{"d_mlp": 896, "vocab_size": 18037, "activation": "swiglu", "norm_place": "pre", "rope_base": 14300.0, "optimizer": "soap_variant", "dataset": "wikipedia_en"}
Each number is 128 + 32 x the weight over the matrix's rms, rounded and kept within 0 to 255. Layers, rows and columns count from 0.

# layer 2 attention output (transposed), 256x384, rms 0.181, rows 168-191, columns 128-255
[[102 124 133 213 116 116 138 160  80 146 179 119 172 146 136 148 123  96  82 148 136 132 175 141 102 104 138  48 125  77 151 135 158 161  85 192  95 139 102 132 103 138 124 179 116 176 165 153 134 118 115 147 160 110 134 114 147  94 167 139 143 158 131 231 194 111 174 124  71 157 152 145 148  84 126 156 156 161 140 174 172 101 161 118 121 145 140 165 115  86 141 171 202 190 175 140 112 121 125 108 130 156 148 164 116 136 181 157 163  67 165 143 164 125  47 136 130 109 116  62 142 137  96 187 154 106 128 132]
 [121 158 136 124  91 167 158 131 160 108 209 184 135 123  94 131 174 123  82  48 114 133 156  97 196  96 169 190 100 154 104 154 138 173 125 156 123 135 174  98 168  93  91 155 167 229 131  98 117 134 190 170 196 114 120 138 125 146 107 100  96 140 123 112 122 151 157 191 144  98  84 111 130 145 191 108 118 159  95 217  96 185 120 141 115 122 144 112 137  76  71 129 122 128 159 134 105 157 131 152 116 104 174  91 131 123 144 106 162 136  78 101  92 167  90 209 141 112 117 147 139 134  59 106 157 133  67 136]
 [ 97 162  95 128 103 193  72 150 140 102 118 152  86 126 171 174 176 152 122 171 134 103 110 124 120 179 138 122  92  86 121 158 126 134 124 126 196 139 150 197 115 108 168  96  70  99 121  77 132 151 138 109 164 176 161 110 105 109 117  93 105 110 111  99 154 143 132 239 140 152 149 146 108 138 128 117 147 117 135  81 139  99 117 126 114 125 125 119 165 141 122 114 116 130 129 128 137 158 168 158 136 120 170 128 118 108 165 154 146 132  85 131 113 152 108 102 112 132 146 151 102 141 103 138 161  86 119 133]
 [119  74  92 115 123 179 143 105  85 143  47  98 120 153 154 117  93 137 121 140 136 156 156 112 136 147 128 118  98 113 139 120 133 121 151 192 183 140 115 182  97 127 143 121 136  48 151 114 186 127 170 130 119 116 173 113  91 140  93 142 131  76 131 172 147 132 112 169 148 113  90 133 120 145 134 120 163  61 150 107  66 168 102 148 166 140 135  62 121 109 184 123 156 132 134 126 114 209 137 151  93 110 114  58 119 147 139 148 181 155 146 152  99 161 120 143 178 117 143 150 100 121 125 125  49 120 103 165]
 [ 48 104 136 119 156  89 186 102 123  75 119  79 151 115  97 106  99 166 140 109  73 154  84 130 156 122 157 150 153  87 126 134 104 106 134 169 119 134 123 111 168  65 112 125 179  91 135 107 133 185 156 159 144 176 104 144 138  85 157 184 108 117 187  71 128 109 131 176 148 125 141 117 104 128 156 144 122  93 131 118 144 148  99  94 191  72  88 130 156  67 111 148  86 138 219  82 126 101 150 122 125  92  89 115 171  93 116 132 144 124  69  94 150 141 109 114  96 149 180  79 143 157  98 144 123 175 100 109]
 [156 107  95 115 156 162 137 108  86 167 115 120 131 157 196 167 124 131 106  50 150 160 130 120 115 150 156  48 162 194 114 134 132 124 150  86  97 125 157  88 143 130 126 126 150 119 163 144 115 129 127 161 120 165 113 109  98  92 199 103 187 139 130  84  44 153 130  94 132 114  96 108 176 156 172 111  96 157 117 126 140  64  93 106  87  96  95  74  96  92 117  78 157 143 130 113 129  96 151  92 107 163 115 125  90 139  96 124 131 185 171 118 139 201  97  99  77 111 166  85 152 137 123 145  93 133 127  91]
 [ 98 121 158 158 102 186 103 161 154 154 118 164 136 178 140 167 147 159  75 140 121  94 109 129 112 147 129 109 150 119 107 105 148  71  71 102 139 167 182 160 137 142 165 132 177 157 112 117  99 160 114 152 146 141 138 101 138 132 115 131 149 197 124  92 165 132 149 126 142  36 195 105 119 117 140 140 108  99 118 116 105 106 165 171 170 112 122 155 125 119 142 122 113 132 106 124 123 158 157  96 138 127 132 148 170 140 118 137 159 140 113  78  71 185 124 139 140 121 163 151 124 161  88 191 153 133 175 190]
 [131 153 121 105 120 132  90 144 117 145 117 113  96 120  66 149 151 110 128 142 113 135 171 107 121 127  91 111 143 147 151 143 115 185 153 113 124 135 140  80 120 164 103 122 101 102 119 114  91 108 161 113 135  98 150 149 143 144  94 175 107 134 132 154 145 180 179 119  87 158 135 112 147 113 116 121 125 177 122 135  95 135 133 106 154 148 132 119 167 113 147  81 182 190 142 103 151 116 136 176 119 120 158  85 111  98 140 160 108 128 116 139  77 100 210 116  74 115 130 188 183 152 139 139 128 169 130 139]
 [209 103 134 154 103 138 158 121  98 149 168 138  67 122 115 116 144 156 115 150 147 107 165 113 148  96 162  58 121 131 143  72 143 129 152 154 166 127 132 133 145 168 160 115 124  42 123 154 176  99 128 166 147 178 144 135 110 124 131 127 193 123 133 192 153 100 130 186  78 149 164 105 120 144 189 122 138 134 165 171 143 108 132  81 168 133 146  97 103 125 110  90 114  82 108 119  74 124 128 152 110 145 141  88 117 105 143 129 157 153 122 130 144 122 102  99  90 133 169  87 135 116  77 175  97 128  84  71]
 [131  91 132 123 111  87 182 141  94 138 121 115 159 143 120 127 140 132  87 156 122 102 148 191  80 117 111 151  85  85 120 142 105 149 106 165  77 140 182  97 116 151  76 106 154  63 136 106 126 114  79 146 102 134 153 156 121  96 101 148 102 125 122 222 129 114 137 131 165 130 109 140 121  76  94  87 142 130 128 194  58 147 126 141 129 132 107 141 185  70 167 143 136 137 129 105 196 107 121  65 171  81 144 148  96 114  54 125 107  99 106 126 119 135 138 158 143 155 151 137 133 175 123 142 127 141 101 136]
 [190 145 154 160 117  88 100 153 108  77 178 139 128 154 126  96 116 159  98 105 119 110 113  93 136 118 127 109 116  86 133  67 103 235 141 158 156 130  73 125 157 104 139  83 112 184 172 191 113 179 132 141 141 166 175  93 148  97  98  85 116 132  96 138  97 162 177 122 162 106  89 147 115 103 127 147 124 101 155 122 145 170  82 150 180 128 119 109 127  89 100 134  94 167 115 108  91 163 137 141 138 129 170  35  77 151 158 125 196 120 145 135 144  99 139 132 100 113 151 125 103 134  72 125 168 131 166 127]
 [128 122 120 104 132 135 109  97 128 119 134 158 193 119 121 178 148 126 127 110 117  92 142 126 149 117 141 132 144 150  97  84 136 143  96  85 103  73  78 114 185 133 144 162 137  94  63 156 141  91 102 129 129 142  83 101 129  97 166 123  70 101 160  98 180 104 134 153 147 128 125 105 134  92  87 139 111 121  79 191 131  73  63 147  94 170 134 113  86 128 111 102 139  71 101 135 170 118  64 148 137 163 133  67 142 114 182 114 142 108 152 148 137  81 115 169 136 149 114  96 179  91 116 195 123 135 103 120]
 [108 136 119 142 165 132  93 131 112 145 151  62 153 155 162 144 103 147  92 171 126 114 136  99 131 140 134 137  84 127 119 123 144 109 146 149 129 111 102 155 137 126 119 131  96 147  89 178 135 113 100 144 122  96 119  92 112 185 141 147 103 152 160 159 162 124 125 144 115 132  85 129 123 130  82 116  84 112 125  89 126 111 151 101 102 102 122  71 126 139 124 117 140 103 100 132 168 102 111 116  92 109  77  77 137 193  79 171  73  96  94 119 147  75 165 142 105 167  71 116 121  96 114 106 184  82 138 190]
 [141 130 168 140 131 117 126  89 109 135 116 135 190 133 118  79 104 179 151 147 107 121  71 127 149 124 120 155 136 107 164 104 120 151 105 148 136 131 173 118 150 126 149  99 133 105 187 117 128 110  99 130 122 185 165 144 131 136 169  96 182 190 109 120 136 168 113 147 167  97 110 127 139 133 142  93 160 174 100 140 114 116 132 145 181 117 149  90 175 136 110 101 132 121 161 154  97 149 152 159 114 133 137 112 150  90 119 169 159  67 201 122 100 125 145 102 105 121 143 134 147 132 116 115 137 179 135  77]
 [162 156 163 156 138  80 100 140 142 123 163 139 209 150 151 107  71 128 127 129 164 113 160 102 107 131 104  87 153 104 171 121 144 130 117 127 130 148  97 110  85 155 100 143 144 121 209 151 132 145 155 104 105 122 146 124 106 168 151 171 153 137 146 107 136 103 133  78 104 117 146 129 154 144 150 111 130 171 144  90  82  64 147 141 179 153 120  83 115 144  93 135 147 153 152 117 131 133 131 149 106 125 153  99  84 142 100 125 179  92 149 147 105 129 142 157 161 167 149 150 106 124  91 147 137 159 135 140]
 [158 153 120 171 109  77  95 159 118 150 119 161 157 179 127  39 103 136 106  85  96 132  84 124 128 199  99 159 116 144 108 161 141 140 106 153  74 118 125 123 168 170  96 137 141 149 160  92 125 203 131 164 136 198  97 123 175 120 107  91 134 157 125 142 183  97 121 133 156 111 160 118  97  79 166 104 162 148 175 162  84 113 131 150 137 158  94 143 156  99 112  58 158 178 126  55 109 129 104 214 149 114 165  97 107 154  67 174 145 133 149 113 118 120 142 173 119  90 168 100  60 171  50 145 134 134 130 103]
 [145  85 136 136 116 116 143 102 183 134  94 129 192  94  95 109 124 146 112 142  87  84 133 135 131 117 116 134 147  79 124 134 100 106 115 202  98  89 138 165 129 118 120 102 114 104 162 128 110 119 124 127 136 108 146 141 120 113 147 143  99 106 135  81 156 101 121 146 110 134  95 144 147 105 100 145 116 121 117 159  41 103 165  97 128 110 126 131  98 142 121 117 171 148 147 111 145 136 153 128  77 119 167 150 190  99 156 123 131 161 133 124 121 139 103 102 125 142 132 147 140 141  89  97 132 141 110  93]
 [ 86 145  92 125  78 144  89 125 104 149 108 153 129 168 166 219 220 134 162 130 123 160 143 149 152  97 110  98 146  82 165 171 121  86 133 118 125 121 147 121  93 150 113 160 139 116 147 150 106 129 110 128  95 107 135 125 100 115 145  87  80 174 117 164 154 124 126 172 157  87  98 136 119 165 115  90 153 120  99  96 105 160 137 165 161  77  78  89 115 161 164 120 117  83  97  78 160 119 182 120 146 100 141  78 112 117 127 138 151  91  60 147 129 102 132 139 107  92 122 118 155 124 161 137 143 133 174 126]
 [159  92 140 152 159 146 142  60 105 132 187 133 140 117  83 173 162 123 135 124 123 152 150 153 159 112 127 134 149 139 166 146 131 161 149 143  71 109 170  89 139 136 121 159 141 131  77 179  84 119  90 156 112 103 111  85 142  85 131 116 140 144  88 220 139  79 105  92 117 127 104 135 157 179 166 150 149 132 128  61 155 190 106 109 106 106 107 102 135 150 100 125 151 119 185 150 102 135 102  90 107 125  87 191 132 154 132 120  97 176  69  88  90 144  88 137  91 168  99 115 141  44 141 145 103 131 108 161]
 [136 153 150 138 135 111 165 104  90 144 150 127 158 186  97 142 111  89 131 126 141 106 151 125 119 173 112 123 145 131 136  59  89 139  79 159 155 127  80 166 100  98  97 103 111  85 139 169 118 163 140 149 139 119 106 123 130 176  78 120 104  98 122  85 105 188 101 172 135 100 142 135 106 162 118  97 109 114 143 144 135 197  95  81  90 110 129 137 107 121 131  78 126 130 115 132 196 129 167 152  88 142 163  94  78  83  94 103  72 128  99  59 115  96 192 162 138  80 147 127 166 130 157 110  85 162 106 108]
 [131 122 162 187 145 166  54 161 133 115 162 141 109 171  88 179 175  98 128 159 135 120 117 129 122 153 154  88 148  87 104  78  77 156 113  71 160 125 132 191 145 133 128 165 147 163  41 125 134 146 144 147 134 150  71 147 120 130 148 137 167 225 124 127  70 136  79 146 152  78 170 180 123 143 191 111 140 134 136 103  96 155 114 189 142 138 137 151  95 128 147 145 188 153  90 171 171 123 174  52 136 114 171 158 136 117 191 149 153 108 183  92 157 139 117 143 148 119 143 109 136 114 146 202  83 130  70 141]
 [104 118  97 185  91  88 182 111  79 110  78  69 152 124 100  60 173 132 107 109 131 160 116 131 134 142 110  96 116 167 124  93 124  77 124 137 153 125 131  97 173  60 113 120 123 110  85 143 142 105 120 163 156 153 142 171 138 108 128 130 104  76 167 114 178 108 137 160 115 117 132 122 124 160 141 114  77 188 154 207 125 114 133 115 106 174  78 140 124 153 124 120 141 121 171 131 143 129  65 163 103 117  96  63 154 111 153 106  70 110 146 133  62 130  90 125  62 127 134 157 147 196 115  80 176 197 117 169]
 [ 76 157 107 148 122 158 130 117 119 104 174 132 150 193 130 108 135 131  88 100 119 154 103 146 116 118  93 177 153  60 133 149 154 106  98 169 109 130 190  90 172 130 113  86 143  91 178 125 127 190 164 131 108 131 174  83 117 116 119 131 144 113 103 100  76  96 123 102 102 137 144 159 133 165 108 135 149 148 159 169 150 103  98 113 185 137 151 108 116 140 144  90 111 144 128 140  84 145 135  68 155  91 136  75 141 143 131 133 117 129 135 114 126 127 120  95 123  88 118 133 133 131 112 180 123 105 155  85]
 [158 143  75  59 116 134 174 139 156 158  86 129 151 156 105 113 103 161  84 122 121 168 138 116 146 125 143 145 140 168  85 114 141 123 147 104 102 155 128 101 141 106  79 140 102   0 115 116 111 148 143 135 158 141 141 144 150 113 119 134 167 129 132 179 124 120 133 192  95 117  65  67 135 100  63  90 151 125 151 169 104 122 128 106 109 136  96 164  93 153 111 104 146 116 112 118  96 147  91 140 166  96 108 124 113 158 135 131 124  81 161 144 106 147 133 107 166  73 208  94 119 163 110 147 155 131 111 109]]
# layer 2 attention value, 256x384, rms 0.136, rows 169-191, columns 128-255
[[107 138  84 140 191 195 152 160  47 119 184 137 112 159 153 145  84 138 110 145  72 129 104  52 122  62  84 171 143 164  96 111 120  68 119 126 106 156  70 131  89  92 184 146 120 132 100 126 135 112 179 124 170 136 138 147 134 109 166 139 103 156 162 124 101 126 156 126 149 108 133  70  86 140 159  89 147  91 140 172 129 138 168  72 150  90 158  96 129  89 166 133 143 132 170 141 117  64 165 151 103 158 105 188 173  83  76 158 163 156 138 111 137 140 134 196 149 122  72 185 120  68 117 154 126 175 136 110]
 [136 217 176 163  93 123 133 132  78 110 111 206  78 128 170 147 124 163 155 184 153 106  86 116  99 136 122 109 144 120 147 131 130 113 128 116 116  83  75 138 107 148 149 142 114 182 139 113 164 156 118 167 127 160 145  72  91  93  72 116 136 141 156 114 140  73 142 126 218 144 143 133 139 230 116 126 167 117 143  96 111 128 125 163  83 133 162  72 155  93 119 177 116 109 132 166 123 224 125 100 137 112  97 155 109  80 109 129 118 172 100 129 144 131 156 136 132 183  98 148 220 130 124 177 188  78 119 179]
 [ 97 253 142 172 139 111 166  76  98 157 148 123 100  98 168 172 131 118 113 121 109  96 103  95 190 159 120 141 102  77 116 154 171 116 145 118 128 120 149 115 240 181 146 191 163 105 101 117 105 114  94  92  97 119 159 146 182  86 143 130 147 148 107 133  96 175 181  83 152  67 126  53  76 120  89 123 142  90 127 104 131 171 118 133 119 149 155 125 183 122 100 155 115  91  97 219 149 129 194 100  94 118  90  89 124 126 109 116 203 157  74 135 149  85  87 164 147  67 137 144 119 188 122 159 117  88 105 100]
 [126 197 142 141 139 151  86  90 227  98 137 151 145 107 175 146 115 169 107 123 142 131 117 125 160 149  86 165 156 154 120 162 132 141 206 138 154 119 138 220  65 115 134 112 115 111 178 116 110 101 131 141 100 118  31 124 118 121 131 122 100 149 117 143  96 118 186 107 100 186 166 122 139 152 176 151 162 126 103 106 157 169 179 154 100 225 168 172 169 211 125 136  88 132 134 134 186 106 135 149 122 116 118 124 162 163 149 114 109 147 120 180 122 131 138 157  93 160 105 113 106 107 100 109  65 143 139 102]
 [120   9  53 122 118 163 101 132 149 123 179 119 131 159 123 130  94 195 148  89 137 107 112 133 122 192  96 188 143 148 145  69 156 117 160 132  80 130 146 113 157 135 149 121 105 140  95 189 161  80 125 149  85 119 137  84  92 118 167 125 109 125 125 114 127 129  91 153 129 141 132 156 154 103  94 124  90 105 127 132  77 117 121 150 135  83 147 118 149  70 120 106 124  96 163  46 128 122 108  88 140  78 105  63 116 141 150 159  60 130 197 134 170 152 150  65  78 132 215  52  99 152 103  97 126 123 132 124]
 [126 115 229 134  93 140 146 156 191 102 201 210 117  82 172  71 131 153 154 128 139 173 168  95  65 157 132 149 199 169  89 124 163 117 131 129 141  83 180 158 126 150 180  94 159 103  88  59 153 177 123 163  98 102 110  73 134 152 130 106  58 154 141 140 122 103 224 202  54 141 194 108 118 137 127 148  94 142 104 119 156 153 135 148 108 117 162 104 114 162 115 150 111 191 157 127 118 150 144 112 117 113 142 128 101  72 174 151 151 142  92  88 123 155 121  74 158 179 134 141  98 133 126 171  89  77 166 150]
 [132 124 152 121 142 209 197 157 101 157  39 107  71 143 129 104 182  82 158 167 115 151 126 115 166 152 162 120 142 105 132 139 100 173  98 177 128 156 112  73 130 152 152 167 101 172 143 110 114 168 156 100 111 147  57 165 162 166 223  87 100 138 117  90  99 143 130 132 112  87 136 139 121 114  16 100 170 121 181 144 119 157  46 141 142  52 146  91 167 172  78 108 154 182 164  87 113  93 184 170 165  59 137 139 123 200 144  94 119 136 126 121 115  78 197 159  98 149 168 142 142  90 155 142 171  89 146 141]
 [156  64 165 106 133  97 122 162  79  88 102 164  17  96 103  68  85 122 136 183 109 140 107 142 215 152 177  72 158 160 140 145  75 118 158 144 121 151 154 148 141 122  93  86 139 122 148 117 123  85  98 116 166 152 109 106 168 139 126 181 131 118 141 104  97 168  72 104 150 103 107 147 162 116 126 146 218 127 198 103 151 144  70 122 148 110 147  98  70 105 118  65 116  95 172 156  87  87 152 136 101 120 127  86 143  60 117 131 201 173 115 124 147  74 114  94 116 148 129  90 134 189 112 121 218 163 198 124]
 [114 138 109  82 142 145  97 204  86 124 104 138 153 122 145 179 167  70 130 128 111 135 124 191 139 144  84  93 137 132 138  96 141  80  98 109 138 122 156 116 169 138  67 127 134  59 150  86  83 134 138  65 138  93 177  78 191  81 167  63 110 156 144 123 139 102 156 112 144  97 150 112 151 179 105 113 141  96  93 137 148 118 132  85 185 177 120 165 122 154 156 206 116 111  98 199 133 105  80 123 180  94 109 133 179 107 107 136 150 128 130 148 131  99  94 159 184 132 147 144 138  90 150 191 120 191  87  66]
 [ 92  91 119 179 154 142 151 134 104 108 127  97 115 148  78  98 108 138 123 111 141 146  89 136 136 145  82 137  93 122 135  68 131 115 127 172 192 159 139 139 174 146 135 116  99 137 119 210  58 151 189 110 121 121  77  93 114 113 125  64 144 112 179 104 127 108 253 113 122 144 102 149 101 121 175  93 142 140 219  80 123 113 140 132 140 138 172  60 166  97 139 147 157 166  82 144 124 165  85 123 100 229  93 138 159 113 110 117 187 138 180 137 115 121 193 141  78  76 124 190  86 113 162 117  90 215 111 110]
 [145 148 175 210 151 146 113 116 164 135 132 127 119  98 100 163  83  99 150 158 125 128 118 136  78 152 153 135 126 113 122 139 178 147 128  77 131 157 196 126 124  64 118 159 123 173 192 106 122 134 106 107  99  89 109 144  94 155  73 143 133  86 146 133 167  78  53 122  90 111  90 144 184 104 137 137 154 151  78 122 121 164 155 109 114 110 103  70 189 157 130  94 126 131 155 210 131 117  94  78 174 125 132 135 140 138 129 148 177  77 148 240 104 114 127 106 150 159 147  95  62  83  47  97 134 138  94 131]
 [124 164 151  99 125 108  88 185 125  96  66  77 118 147 150 164  98 116 172 104  59  47 109 103 107 191 144 132  87 154 124 178  97 138 134 136 129  86 156 117 148 176 141 100  66  95 134 144 124 120 101 149 151 163 124  91  75 117 133 110 155 144 176 134 168 132 162 134  61 119  97 104 150 155 170  59 134 157 146 111 153 125  71 193 124 167 108 157 151 143 152 148 140 129 105 168  93 133  79 156 133 133  72 129 120 122 180  87 133 148 147 139  72 125  88 166 119 143 122 125 170 155 113 116 133 139 102  42]
 [110 145 190 204 130 190 136 103 184 135  77 127 112 174  99 120 119 219 137 153 132 143 133 124 171 120 129  90 131  93  68 166 130 131 161 139  64 187 140 107 138 120 159 146 165 144 110 163 141  85  62 164  80 102 123  92 132 124 130 122 121 103 137 170 105 155 152 157 173 115 149 119 163 136  75  51 120 169 197 165 124 125 187 122 127 173 140  82 154 183 144  38 107 119  29 147  48 157 142 118 141 126 156 108 148 195  93 140 153 114 163 161 132  90 143 102  79 183  52  79 132 165 136 100  92 155 170 125]
 [137 151 117 184 193 155 105 184 123 107 118 152 197 153 117 135 129  74 111 141 173 134 177 174 109 136 110  84  92 130 117 144 141 141  95  60 100 192 158 117 135 199 144 132 128  23 144 144  90 151 110  78  88 133  59 106 121 128 174 115 148  95  85 101 140 149 134 106  71  73 100 151 155 103 117 139 124 137 173 134 135  84 129 135 115 152 139 121 212 116 129  96 133  96 106 125 120 118 140 136 201  36 108 125 136  98 116 121 190 126 121  77 152  94 160  94 143 123 178 105  62 106 126  59 108 158 129  96]
 [104  58 115 157 108  92  52 150 145 118 184 139  82 204 156 161 150 108 171 123 137  90 113  75  89 193 104 153 147 102  73 167 138 136 119 189 121 133 104 159 148 170 135 131 101 106 158 140  58 134  98 158 159 121 151 143 125 108 163  75  88 107 137 124 142 109 102 152 169  36 190  72 162 140 139  96  82 126 127 123 149 107 147 106  83 171 140  91 174 121 162 117 128  40 100 100  99 143 106 111 163 127 195 159 163 157 141 156 128 197 104 113 115  97 186 127 127  92 134  84 111 120 127 129  82 155  97 110]
 [ 98 108 210  63 159 164 137 102 155 107 133 132 171 103 123 170 109 125  88 160  88  26 123 121  89  88 133 101 143 155 100  90  76 142 140 143 109  95 147 103 200  72 105 125 174 156 123  88  53  66  10 110 146 130 140 179 159 154  77 130 114 112 152 120 149 196 125 122 117 134 113  91 189 131 151 139 106 113  90 105  79 138 103 103  60 140  54 128 186 153 162 129 134 105 176 147 201 136 118 126 139 144 104 172 108 184 108  74 133 142 102 178 152 146 154  83 171 192 143 109 143 147 104 153 146 170 107  82]
 [177 159  40 178 169 175 142  50 158 144 133  49 129 147 137 163 106 104 200 102 179 121  97 133 128  95 184  94 179 112 102 117 139  84 121 144 137 169 157 120 132  96 129 136 138 122 107 107 109 128 123 151 175 100 102 108 136 102 122  77  49 160 173 137 131  80 141 140 171 132 132 125 132 124 135 121 128 118 174 125 128 116 122 130  87  83 153 194 113 163 105 160 111 198 106 160  83 132 115 122  94 101  87  82 136  61 142 144 173  88  90 127 143 150 128 142  48 136  51 156 117  53  92 134 152 130  91 140]
 [206 136 116 134 166 173 127  84 110 219 157  90 153 142  84 107  63 171 159 141  75 128 127 125  88  49  99  89 175  90 123  92 117 100 102 157 129 117 141  84  87 134 131  92 144  57 162 156 148  66 163 133 125 166 161 216 100  99 159  62 222 134  97  93 148  63  52 182 141 177 130  89 107 124 143 167 119  90 172  84 163 115 162  77 160 155 138  97 135 130  67  47 128 177 225 115 177  89  99 117 102  89 129 126 149 160 123  97 156 155 104 106  96 149 134 201 138 121 139 130 171 116 107 137  86 130 149 152]
 [117  90 137 113 145 124 101 155  76 143 130 157 188 122  93 102 148  65 140 144 107 120 139 116 100 103 114  94  68 130 107  59 129 149 103 193 146 201  65 109 118 164 153 122 108 124 116  87 180 140 148 120 142 130 126 138 117  90 130  77 130 125 102 115 108 139  60 123 162  80  82 140 175 139 187  46  97  91 115 178 176  90 119  74 161  99  99 187  93 184 177 117 165 144 149  84 113 179 159 105 125 183 117 106 200  76  88 149  85 145 164 133 162 184 164 136  75 142  87 110 133  72 146 192 139 130  79 129]
 [129 133 126 147 102 150 171 101 120  37 153 169 159  93  84 135  80 115 127 115 190 158 142  52 157 110 101 139 140 123 102 136  85  55 119 119 134 122  85 138  72 106 135 124 102 165 175 100 132 126  89 149  99  87  95 135 148 140 111 125  90 111 114 105 136 147 181 183  75 177  93 109 162 131 137 128 191 153 110  66 113  65 106 104 124 158  87 171 103 189 234 119 149 150 103 154 114 140  90 167 138  72 108 127 114 116 131 126  88 156 167  93 131 139 156 171  86 105 213  97  99 165 157 136  72 113 157 212]
 [143 105 113 195 125  94 155 114 133 154 143  84  85 184 193 165  73 121  92 127 133 169 123  95  81  89 161 104 150  83 141 173 179 120 120  74 120 185 177  99 143 126 119 202  95  83 141 142 124 112 105 210 110 184 166 179 121 187 157 118 129 156  50 142  94 134 122  90 198 118 147 101 113 121  72 126 140 177  91 166 144  90 127  47 134 139  96  78 138  88 151 128 143 164  85  83  91 144  65 129 102 159  77  99 160 207 121 122 160 103 158 172 118 150 125  93  69 191 114 143 203 129 142 160 149 144 120 139]
 [ 97  80  94  56 105  84 124  99 126 114 126  66  94 164 147 100 189 151 113 186 111 121 153 108 117 165 130 159  97 133 187 124 148 112 169  95 148  93 122 106 119 143 157 133 159 104  57 188  60 207  61 118  97 115 120 142 122  54 125 155  90 130 144 138 136 110 152 128 165 105 100  89 159 150  98 155  96 160 186 140 121  73 155 129  91 139  77  99 137 152 121 135  81 184 183  96 159 149  99  94  80 123 199 114  93 104  97  96 117 108  93 116 136 162 127  79 113 163 131 123  71 153  96 145 179 205 135 138]
 [112  61 148 137 102  87 167 139 141 131  88 124  59 117  70 140 115 144 157 109 169 127  89 237 156 155 148 163 149 125 119 163 135 128 136 126 130 149 119 100 166 153  90 143 180 128  85 137 103 144  99 153 142  78 110 138 118 177 113 152  88 110  58 125 105 219 100 131 117  96  77 130 129 208 115 125  99  79 127 145  80 118 153 151 103 190 136 137 159 180 127 132 151 163 134 175 105 115 180 107 151 131 142  86 171 140 105 102 134 108  77 137 108 111 153  70 150  98  82 173  48 128 108 161 136  94 170 149]]
# layer 2 attention query, 256x384, rms 0.141, rows 192-195, columns 128-255
[[ 92 102 167 104 114 143 181 140  99  70  96  69 146  88  97 134 135 110 103 145  83 174 114 154 142 107 170 113  87 115  80 164 142 155 142 160  98 142 108  82  82 117 128 145  82 161 167  94 110 129 135 165 150 124 146 131 135 125 135  91 135 106 117 152 117 107 104 127 106 115 180 156 102 155 128 126 117 161 151 114 151 131 149 109  93  92 145 128 140 118 130 145 121 147 162 133 116 125 124 138 110 152 116 114 122 129 102 140 104 117 112 162 106 126 156  97 123 115 169 111 106  96 114 197 135  84 103 129]
 [126 139  93 146 119 117 130 112 145 167 139 153 113 133  93 107  71  99  83 108 173 129 146 136 103 118 120 144 115 155 147  88 142 119 151  77 120 110 104 147  88 115  83 135 117 168 140 155 135  93  75 113 152 178 174 136 129 139 157  84 143 119 116 135 104 135 151 144 111 128  93 118 122  72  81 106 167 121 150 114 102 110 109 126 129 149 199 186 143 162 146 115  97 123 113 131 171 135  99 131 175  99 129 173 119 128 168 119 119 147 191 113 122 107 156 137 146 116 141  71 108 100 144 144 108 159 147  77]
 [ 99 104 141 152 123 121 136 138 116 116 114 124 120 126 111  87 144 143 148  83 166 109 121 128 116 165 133 131 119 206 111 107 108 148 135 134 112 136 101 100 134 110 128 150 110 190 110  88 103  91  94 107 117 139 126  80 201 158 180 118  96 145 130 112 131 117 139 137 154 163 153  87 132 139 121 144 146 107 109 107 126  97 104 136 125 155 157 162 142 125 103 132 112  98 116 124 111 164 124 138 130 101 149 141 133 158  95 138 143 135 159 144 124 111 123 135 135 147 136 116 122 149 150 107 154 154 136 103]
 [133 180  98 127 118  99 105 112 133 114 171 107  81 115 128  83 100 139 125 105  86 100  95 141  94 145 151 149 139 195 157 121 105 144 165  99 135 143 109  89 107  92  99 129 126 124  86 150  81  95 121 161 143 166 124 134 160 201 135 107 135 133 138 175 128  66 150 134 138 127 164 108 111  94 147  92 145 137 126 147 155 171 105 118 126 116 145 173 124  69 142  52 102 101  90 146 153 129 128 102 120 164  60 180 110 166 108 148 154 144 181 153 132 116 103 194  88  66  90 129  90 173 148  98 149 108 140  87]]
# layer 2 attention key, 256x384, rms 0.147, rows 192-194, columns 128-255
[[106 133 128 118 145 143 101 137 109 146 179 122 119 164 141 139 129 124 136 126  93 116 135 174  85 169 116 108 150  78 155  97 129 131 128 150 139 123 121 128 150 134 116 119 124 125 162 125 129 101 168  96  87 136 110 165 108 122 149 145 124 140 147 148 145 130 101  97 138 138 110  85 126 110 137 108 112 117 152 140 191 143 128 150 151 131 120 121 129  84 135 117 192 126 106 125 120 135 116 112 102  67 159 134 140 148 151 128 101 126 115 118 134 123 119 135 133 132 114 142 143 131  98 208  80  99 135 169]
 [127 112 179 146 140 126 151 151 138 120 113 119 147 106 135 144 127  95 139 119 102 132 154 130 125 109 168 128 136 107 101 138 142 148 134 139 129 127 153 147 135 160 156 127 104 137 145 138 134 161 100 115 126 110 110 144  87 142 108 142 124 127 161 130 131 148  83 111 137 128 148 137 143 140 175 158 124 133 155 132 149 124 173 138 125 114 120 145 121 108 105 118 145 133  98 169 126 120 123 125 174 147 113 154 142 106 107 140 111 119 100 129 160 138 143 121 132 153  98 154 107 157 129 152 132 137  91 131]
 [138 112 152  86 154 134 142 163 153 137 118 149 118 139 116 111 112 133 157 145 119 115 123 126 112 126 129 108 115 131 126 129  87 120 129 109 143 127 114 103 122 122 126 141 123 134 144 150 114 108 133 151 139 112 129 140  95 118 139 159 160  86 113 114 137 154 152 126 105 103 148 139 149  78 136 141 152 120 111 133 128 138 152 117 115 129 109 132 136 176 114 123 106 149 127 158 151 106 134 159 136 149 106 136 102 120 124 116 135 137 132 163 122  95 128 143 110 123 127 152 129 115 141 130 107 139 129 121]]